Weights of a small GPT-style language model, trained from scratch on English Wikipedia.
Training: a variant of SOAP for these matrices, 127M tokens, 3882 steps.
Each number is 128 + 32 x the weight over its row's rms, rounded and kept within 0 to 255. Layers, rows and columns count from 0. Numbers have three digits each. The size before them is the row's rms in percent of the matrix's.

# layer 8 MLP gate, 512x192, rms 0.176, rows 199-232, columns 128-191
098:144132155112095160119112160132121120075129162111156197086144084153142165147145173171101109136100140115157129117128124108092138069117185109102085184123195107098142128108139090188128113148115095
101:171156110106148118134132168173148109140157150113183138077091100141112072106115111077151125114110103109127111060124106141117177118124158112120155105133094127127132138082147104096085090124157133
102:144160059149031148171119122149124131096130091167160088131151110098105137171139105159125052142137154169111169120131101166130123167132077142202129099114088203132101157070112130136158131112158106
102:117078186170109136166114120072164065172115114066182148125123144122137166075202089142091139142158148141075100103095132096103108129144152145143134162176118154092104163122112125094097125181165105
106:142114111178197117102111151143115144129159138154089108100168140079144084143075093115135128109163106137051043093134146143097127190159087144114153139186144131134153135150164119152115173148130154
096:114104142143099159114159126100182170184152175149114145094136091101170124116134110174148119164160073111111114138127085175099092084111130176126164129104088170134096122138190123099120117134131181
108:129170115138145146129114135159164102082111096100104106136146106071139157152142120189097114101170117088099162082154104132161130143104137097169151149077087088135174107167132154132105162147133125
112:144166063090117106118085116104147109119130133095157086117153165097138166136077208149109101142166106148123149096082155156117144101149129088157169078114137107091105157134072123129135147178111112
097:093172099116140179151075060147113124154091116099110186103096143120164129157163115070091121093099101073104128107132091154158135125107151153128105138108102126226192104124123130098168159185152139
096:110111123164171157148135145134161108083178102082081112152143164112178090131126130097099117162130098088143132086097168095097099110128110137140127147124126126184138156168091174141140074115096105
107:157127202162124189117208142143176082113123138116124134096141120161179070163136174158116074116131100153151115120094094187090102122109088136149157133106148095192149134138087172162164136107180095
091:122145139180161058123069144141168087170122121094120149150134166093119138071129181146190116122186138153052145083174104081126110134123121155156161134102084113106123049087084116136118036146118100
104:113154132125141152181124162141076149114115134161107134142138068079143142118199169081141088167146126116106137123077119185140145141132090086109119145179168130148164084130161151106109105074134131
102:114104152095129215091127130093106115169129144082113157136145105126114179186186152127138109141117093150096139144139116178134101111106186140093148080090134181167101177114113133098122138141099121
092:145149141132145112154151224151167067165126140132081129148169102130131161096136129130163120119076106135146136182123107112139175170144102149119103140123129189135150115146112144122097133162104098
097:067077132134128113120169186124109066154154136149120154116132099114136126188131121062067155188180197070123143136148157132111109128141178110129172168101069111144117163115135129109162133168157118
091:080090105167164092159123087137114077140142141096081115121169172117087123124164097132113139135143121134139102186143181147079107154175145115165107121111113086174094126102160132062080105080126159
091:164173127064118145134125119097115148176097120069139175123145124097131133168094101098147124176159139104134083124178130146069130102076189154129159150148182100109148168081104087141100147144137081
104:131136139132143119106121084157097125156083065160125146097165085124099104195135120073108064162116067128111131117191068192193129128103157077122139178115125148119102142090146127110111107146101124
108:144171107106162173168152086108135129146168141163079157140103088111125133142167120169137068081108131104122105164168114136075120153111178135114078156127190135125114108123111132192168131093116068
106:146173151061085104187135127117153153089173123113080090188132137111125094133118136132191114080152150148089178188099119149087116166184118118130107105090152109148057134090073171101176178089135076
097:099098145158100110167155105042159115102105136092130181134142108079123137140132068166157081144192138105094122136149137185170115097162129075084123137145159126165108238165136136060163128129143059
108:118096145145163144090110108149108093092128140163083159107115113097142059163124101117159112104112108174181133176075080124160119143117173117088122128083148150187074131104128090121091078147152160
102:070105166135154133173129148155196142159145094115124114098141134164165157082144150154127168139112188159091141172151132169160129147090137085098157183122139105172132091125112046113152138119149110
090:087113140149143170172101145151185170129203117096103094114183141118130149111180111154059175106125138108130154121110187090114159147169124091144154060160172164075132138101145124125107169073102121
101:130104117172166146125113135117098151139160147130166130105120152133134118103083122123163137084090160170158163160103086167135138159078192126154153120149089187152147139148171141121114127158143098
101:147074133113138177137174085127100114142105148088134193106101124104117169170121221125135128137157119122196140127122104126150128148162093135070133068137110095195134154123150130161171135133095099
102:102124153116120139105130143087137146179155097079112160093126145141187155170110119157184128118141082141114165148098114112105141110120154112127107124171163094093043140090125156078142085107166115
107:186167158198116187133104130142116095101157101167160120140165177119083133113142151150140184076137121164141124168123148120060134069117116105110104159154132126136142149148115127106158083088149175
102:111188096135142207117056144112148102112213133180107107129160171148121155176161195123147141209060116100135127160152069122164077147155143130163148191107136108178073148106138148146135167124121088
099:178101209129147141182104139154123148071171144166114124134138109116127138111099101120166135132132154099136182174150207122139135115147162109096124139174138157147145116162152155156129108138049112
111:093136126121136139120071123116040096099105116146086154168125105106103079123155104112161159102103064114149121165116156134134122094111166105103157104122151099075150151136248143136133150162044134
089:098136119169065107176154055104094104078091167121144117131146153100132116071161132121119121137149109097152132166100112117106095183129213070140114115086162127150135136134075149121136091111097142
107:086136174128119100131130159116131141102158101094136110086096076112145184134091104173164124151107113164057120157106090098110123081087183134129107169066168159146018158102155185106063124151172159
# layer 8 MLP up, 512x192, rms 0.184, rows 199-231, columns 128-191
098:076085152129159164115109126155151135102119125150167140188147120141186097092120161120132130131112180126113173140153204160135144172097100153073175147086152056103148135144129122132164133169114115
096:102140123191130188112158153129128081106125068127072122073063104087097142105105152111137122096177107145064124125142139086139127102121138179152160116170142089078141185116124114124182166094138172
098:081133169115133148119116141176123084182165111055105188089140118146096210176143102111197127110101109142138100163180161136105173154079158114137113117116113096250121157154094090166109132146062139
099:141116094136100114135132123127100129136088184154161169103130108149139060116088100145119165143057101107097152124150198028136131104144160143110136186055056126109127145034113179109094169099126141
104:070054155092101149145137156142119123226128111179117151177165122109137151148095124099147133084095146144148091091173096123094139128088137082147160113093081127088163106180086064168136094143152164
101:148094133135086166150144111095124156209117121153135180127154188150136127145115154127186166153121121104167161087070145108106137115113093137107069113106126150110122151085107148212095146148142143
106:118175158193095132103102155170091081110109131169106080150143121139133140097099160160142137107161112110128145129155137160156081101157149159125108135182054134132134088152161089145158080150159073
103:139159148153142158129080122140127161082113096132107202178124095196147111078149049081107111156107146148111129105041113106094164134142164063159101148137173117082168151147105113085070141094109119
098:117105140167140149128058108150120131138142149114143166124152120104126206105137138086122167116093062113110129182146120182161198153197143119140090184092151098178116114156175068138122147123135159
102:146054121110145169110072152091131101092116123093106122097110103103160173103146048112081179134064101128137127099141134129137112079120127122102061136211178177174068119136138127102162141119148145
105:156089162152140109133135142094107161085067123121143142139145149086094118166150172210182103110123142158083121141118109124091128147084114095102113156074108174120123157159117122084209115166140092
104:098142118170162159047129109149159109178110108129078136129134165102139134109126134133183086152111151154187127100115143086091149159096138123150137113123122175148096113147129121141135185157148166
088:209105106148086167092115077154126120138105052090088192117112130139108147131105125155121142122128183142113091090183076137116100225147137191202106128122168126099158098106069131100101085146080160
104:135149067135192113084191207096179106117144132145154129145155126191162112085222148118117122164161104138102104070097148154094108100080160122149123086161129150083153117074106161146152179073087156
113:134122151138147168110163249129183147201101080145184166085147108150138136103146121118119136176097131102066145193132114100159071137145084117132088091176134154147155143106113130093143078119147122
099:148151135190080154116146242131133162168091196142110115115181107107143119136178097109098195171173136160124126166136144183116116080156112140119188136149156132101126133121162085098127152100159144
091:156159124114094143121130099087146143104078137231125161134138136161166110091107164156124098113092100137091066147117125150156120161066127175133169126084095227144147094079075143163133113151190139
097:157139119103118176146130090148104137089121133118127155100134124106121122162117075150184103117185132142151171096085197117128118133080113124105146182162164076127150154136133081131167127132182079
099:136046119099091106165091105097164112140143118121171161059118129157166163146156132141162162141154161129110183169080184057070149101129108096105203073073148140158099096169114130136133129130123106
110:094121128064155102104212169124099118155109119171115071130085158129098121114138121119113145121146174100178135140158114107019107116117112100189124109127156138144140149149141079098104134091086116
108:125162146184153078095148092138175095107186066118075109141114117090062087173144120084126116127153144055141131142166125065089108100144082080085129136081158117145119120155183143160150116106168109
097:080177086172105117120121171196115128104153168110107127148144070106133139147178144137153107135173129134099131181146141212113105112161107104154211136122140168139119188135163103139163143125101097
104:120185110119129113185102154145113086123102093086092147155159112125088112150118148098100119125106074141163130156137167141109115104123133101158151063185156119126173136177095118121155117082110138
103:117065104120161105165170101106187109161095134177126158124107144157156145136153119185100166124150124155106129157102099127117161062095178165131107147071140096137207182126118134105111114151186138
095:081175113108053141051137107169125114184112141195147131098122094116126121095172141120166164146139098136114136086130131062100113097133105103173131130033145124186161161117119087131128135138136090
102:133105116082148167139071182155181159102104137138102144166135110126149074071147134100090112084125130123114171102179143138072099191135129183123130125105150117063138144128056144157128131131182091
105:104109082108205118155145030189097104123135152156105106111143104090137108174126112183150104113090121170184121107176173116113152150056118123103148153140136112181094145114159090187099160174079185
106:134115110141114153052057182105115142193105116132117115139122121134138178096120122104133106179119107166158078108128137083140091103144096107155065208188203156071068163127135129067131161141140095
105:087101190145159140142107124134127138155132107079140189108139061120120140126130104126107077160134133089101121125117153104106108160139115071151080074151125123141144127160129115119102111141160099
097:126076141083103113165145099137150055148105091094203135152116160120106143117108114112102099057155084076190122036159157085138171116117141092047133127158160124132099114106122095097111146150143128
099:091175124087105098150181107115150096124138125125094171135059083113116144172105133124090159095117128143129101091130127185126166126080103078174124079104114206175136189123098103126102119115149130
114:128131106159113094191104066116189135116146155100122117070153143160148189156125139157170072110110120153131137082142086130121091074159119205136113145122084150091125193155105148122145154174112151
092:123109161118133080126121123190131139150107158128128078137123146169115102084115194130192121109124107151144122082205039131151140121113077205118140106141156089094090084165106129165106110185172132
# layer 8 MLP down (transposed), 512x192, rms 0.173, rows 199-231, columns 128-191
101:129118121076161139096181166078112123131178099135129114116111071141114150166189148112099183120143050226126154131102140118161113130085122113193114152101092111073131141136120117098116087175117083
100:097156207094126101110138078126133117155106159170074126108150115116057047120161125126121099113178115054106137164118142085181178100168103089087166119139097120098109062159145177113117109096159046
104:126212133120099126156092103133110106090134065106157067141160084112144116181158163150117186088126095199106149134118152143147069171125088128100100115135176146132165151082071139127146129121123110
099:145130061137093080199184141116145107075031076179131143129111160109143096175102135149142152089126160182128160159148143135177117114146144153065141100162133167131139139146131171116108172145124111
103:110118147104173101091132144145168072156186083134088071118140160074121138142061087115122082142114121172128114104160167156093106144151116092157165133152108131110136178125139107123121100125149096
101:134173077159135108138151092107131118129133161134116137106111126092083159137200121192143128126148118142048089118104134133127161137126075086128125084148103112142118076136135128167107134146103171
109:105089133105168082108076104102104079146093152169153131162194088143178082107135132063211090099175151088123104143159165109131174097131135147128053153153100110142144101130179179129097147089138112
102:094083091127132150114139163106049133083072139165157107094083062093141117152068197140171135141190107203082182133153130137121150142103223126143145078131093158145085135148147150143113142080110138
104:064168153142128133081132144115124092090117154120161145137137180141141131089123144091128143114137082133166147139153061123138085061078127102191053160179114142143102150123138142104127187164094099
104:143092140124163148038158098133117149161185129104156167100149078110076090165199135085071104139118114097157103212170177135100116094135160098090205163101062094098136090144143091137124167098151132
103:080064153116092164110138110172132114155147120165168134186142058161146079137134182089173111123107120148116142077097137140146116133118160089105149113168144106175117138102085109122102074112109127
096:120129085087140121126135128168097106139162154124121144142166145084131134080087184091136178148109154119098154137116134137104124074109150161158166151110150082134160189126112149158144187160154107
091:091155152087136165180135150145124147123169123086188158109177133165154089169169121104091120095087125081091093117163140148108132115086092079153176119122120117156135066172149116085067151151114175
102:110146089077113115088103141091149089139081125052138138134168116137084131109094174152182103134156104139055124156175107149131163162156190132096177131126099111156176091110058087106136117149149121
090:128127134118181083100142237085178160087101110121173112122151105116149172095106138139107184089104135124087098140148053169100167097077124069078096166097116225091116093119113113138104126158139162
089:137151134092119111161138234167121138116142116113135131099118127094104089144100097126106137117136133131142119150142179175120135112196120087131106100094078197108112117120086146098123133178187154
097:125167119144146153141099128166070189122125125151114135122143127153114108190083177180146160155104181142143132133115167152069115146115150159121186175122105117105097116153098124121065128121114087
098:140145130111165160063098154119105123113126069165156114135133123116147197150195097118130146151097145179087073127076136130188103081120109154107072096085145163088093134150117144198127111145083171
103:063115108152147119112144105129143213147123216115100069128177167200092084131137167109135104187141084150103171108128193139110131170109150126112128142163131075132169077113087118147140162084095157
105:150161103172125158184124118070156116109157118098062089148181191161130134146195064164128137151171134104068113107125028140135110149158095122128102162144192154119181107129187147086179121146150154
100:106130112091133213100113159136126167176117148114142087142080098163153150058108139139128189165130162117160042143102082148163133191124165159147100122154152144120146110125085091110104170123103179
094:142158117123151133112112120103096135150145069128138146164116159110119125128148088114123098143202144175077106078145165115167108151140175152148083123085169112149133077155089148148147096145113147
109:120176140145165148095103104076115134156120136120124097105156139159106115157157164117172106136145085090149121154061245112069107165091172100124160116141124132150134127123111103105128121135145149
101:076145091142154122136149142184147099167142146185082147119112142114164098142129203112158171161200144123135177118114143158203121112109094112129127109063139116160151177142136108134080138167111124
098:141105109112120133137164195153143151162117082150087125130141147137131104140148099118142098082152141197127085134144193175074126090160085099120079153132135111134135093133116127120118164114142095
100:102152141201122179136050198166149139165111155107157121164102144144093100149157118177113128110132121139107108099147181087116110114152113088107081109122112116120099137149153076149067124124141085
103:089132134175130155100129150132164170115084130174125094140112186119146119069107062132071126160073162134123208139108119105131163139117122091111098191125062119132145060101083071097104125156194124
104:159142100155141138137136169138111050163115121182094070030173123171140103211140181129139164050157111158152110107115143082115100136083132134098148136172094120121141063177164141148123112125084108
103:138163118199116126160128113119133125075167183113118100162106143103135106143116105140147158115128174116156152098135085167122121188040108146121155172133129124178164161173074140092105097082228073
101:117102121167136118166134149059114126104127157115102085124064119065092133166075119128072101124149107127184137165152100097083137068114149151145116111139183136138126134110111069118139115129118134
099:143096101097160144161161115108186084103124096189161169135149144119131149107080167087129104099116115101102155125157096069156171154156088158143130136099126154144151125130141090096196145177184143
103:139116121081098175067117057144113207109108133106155094178131084088143102128090079142172079090177127109097121133106178121115089135165199093106106134087167108121154085106164096146135159070134152
093:153146118099155130088037124140097072201146116101168145073200082139114180168123157143122113089000134132128090100107135101095093165117132107045121132123073070142113155124183120084134110120130135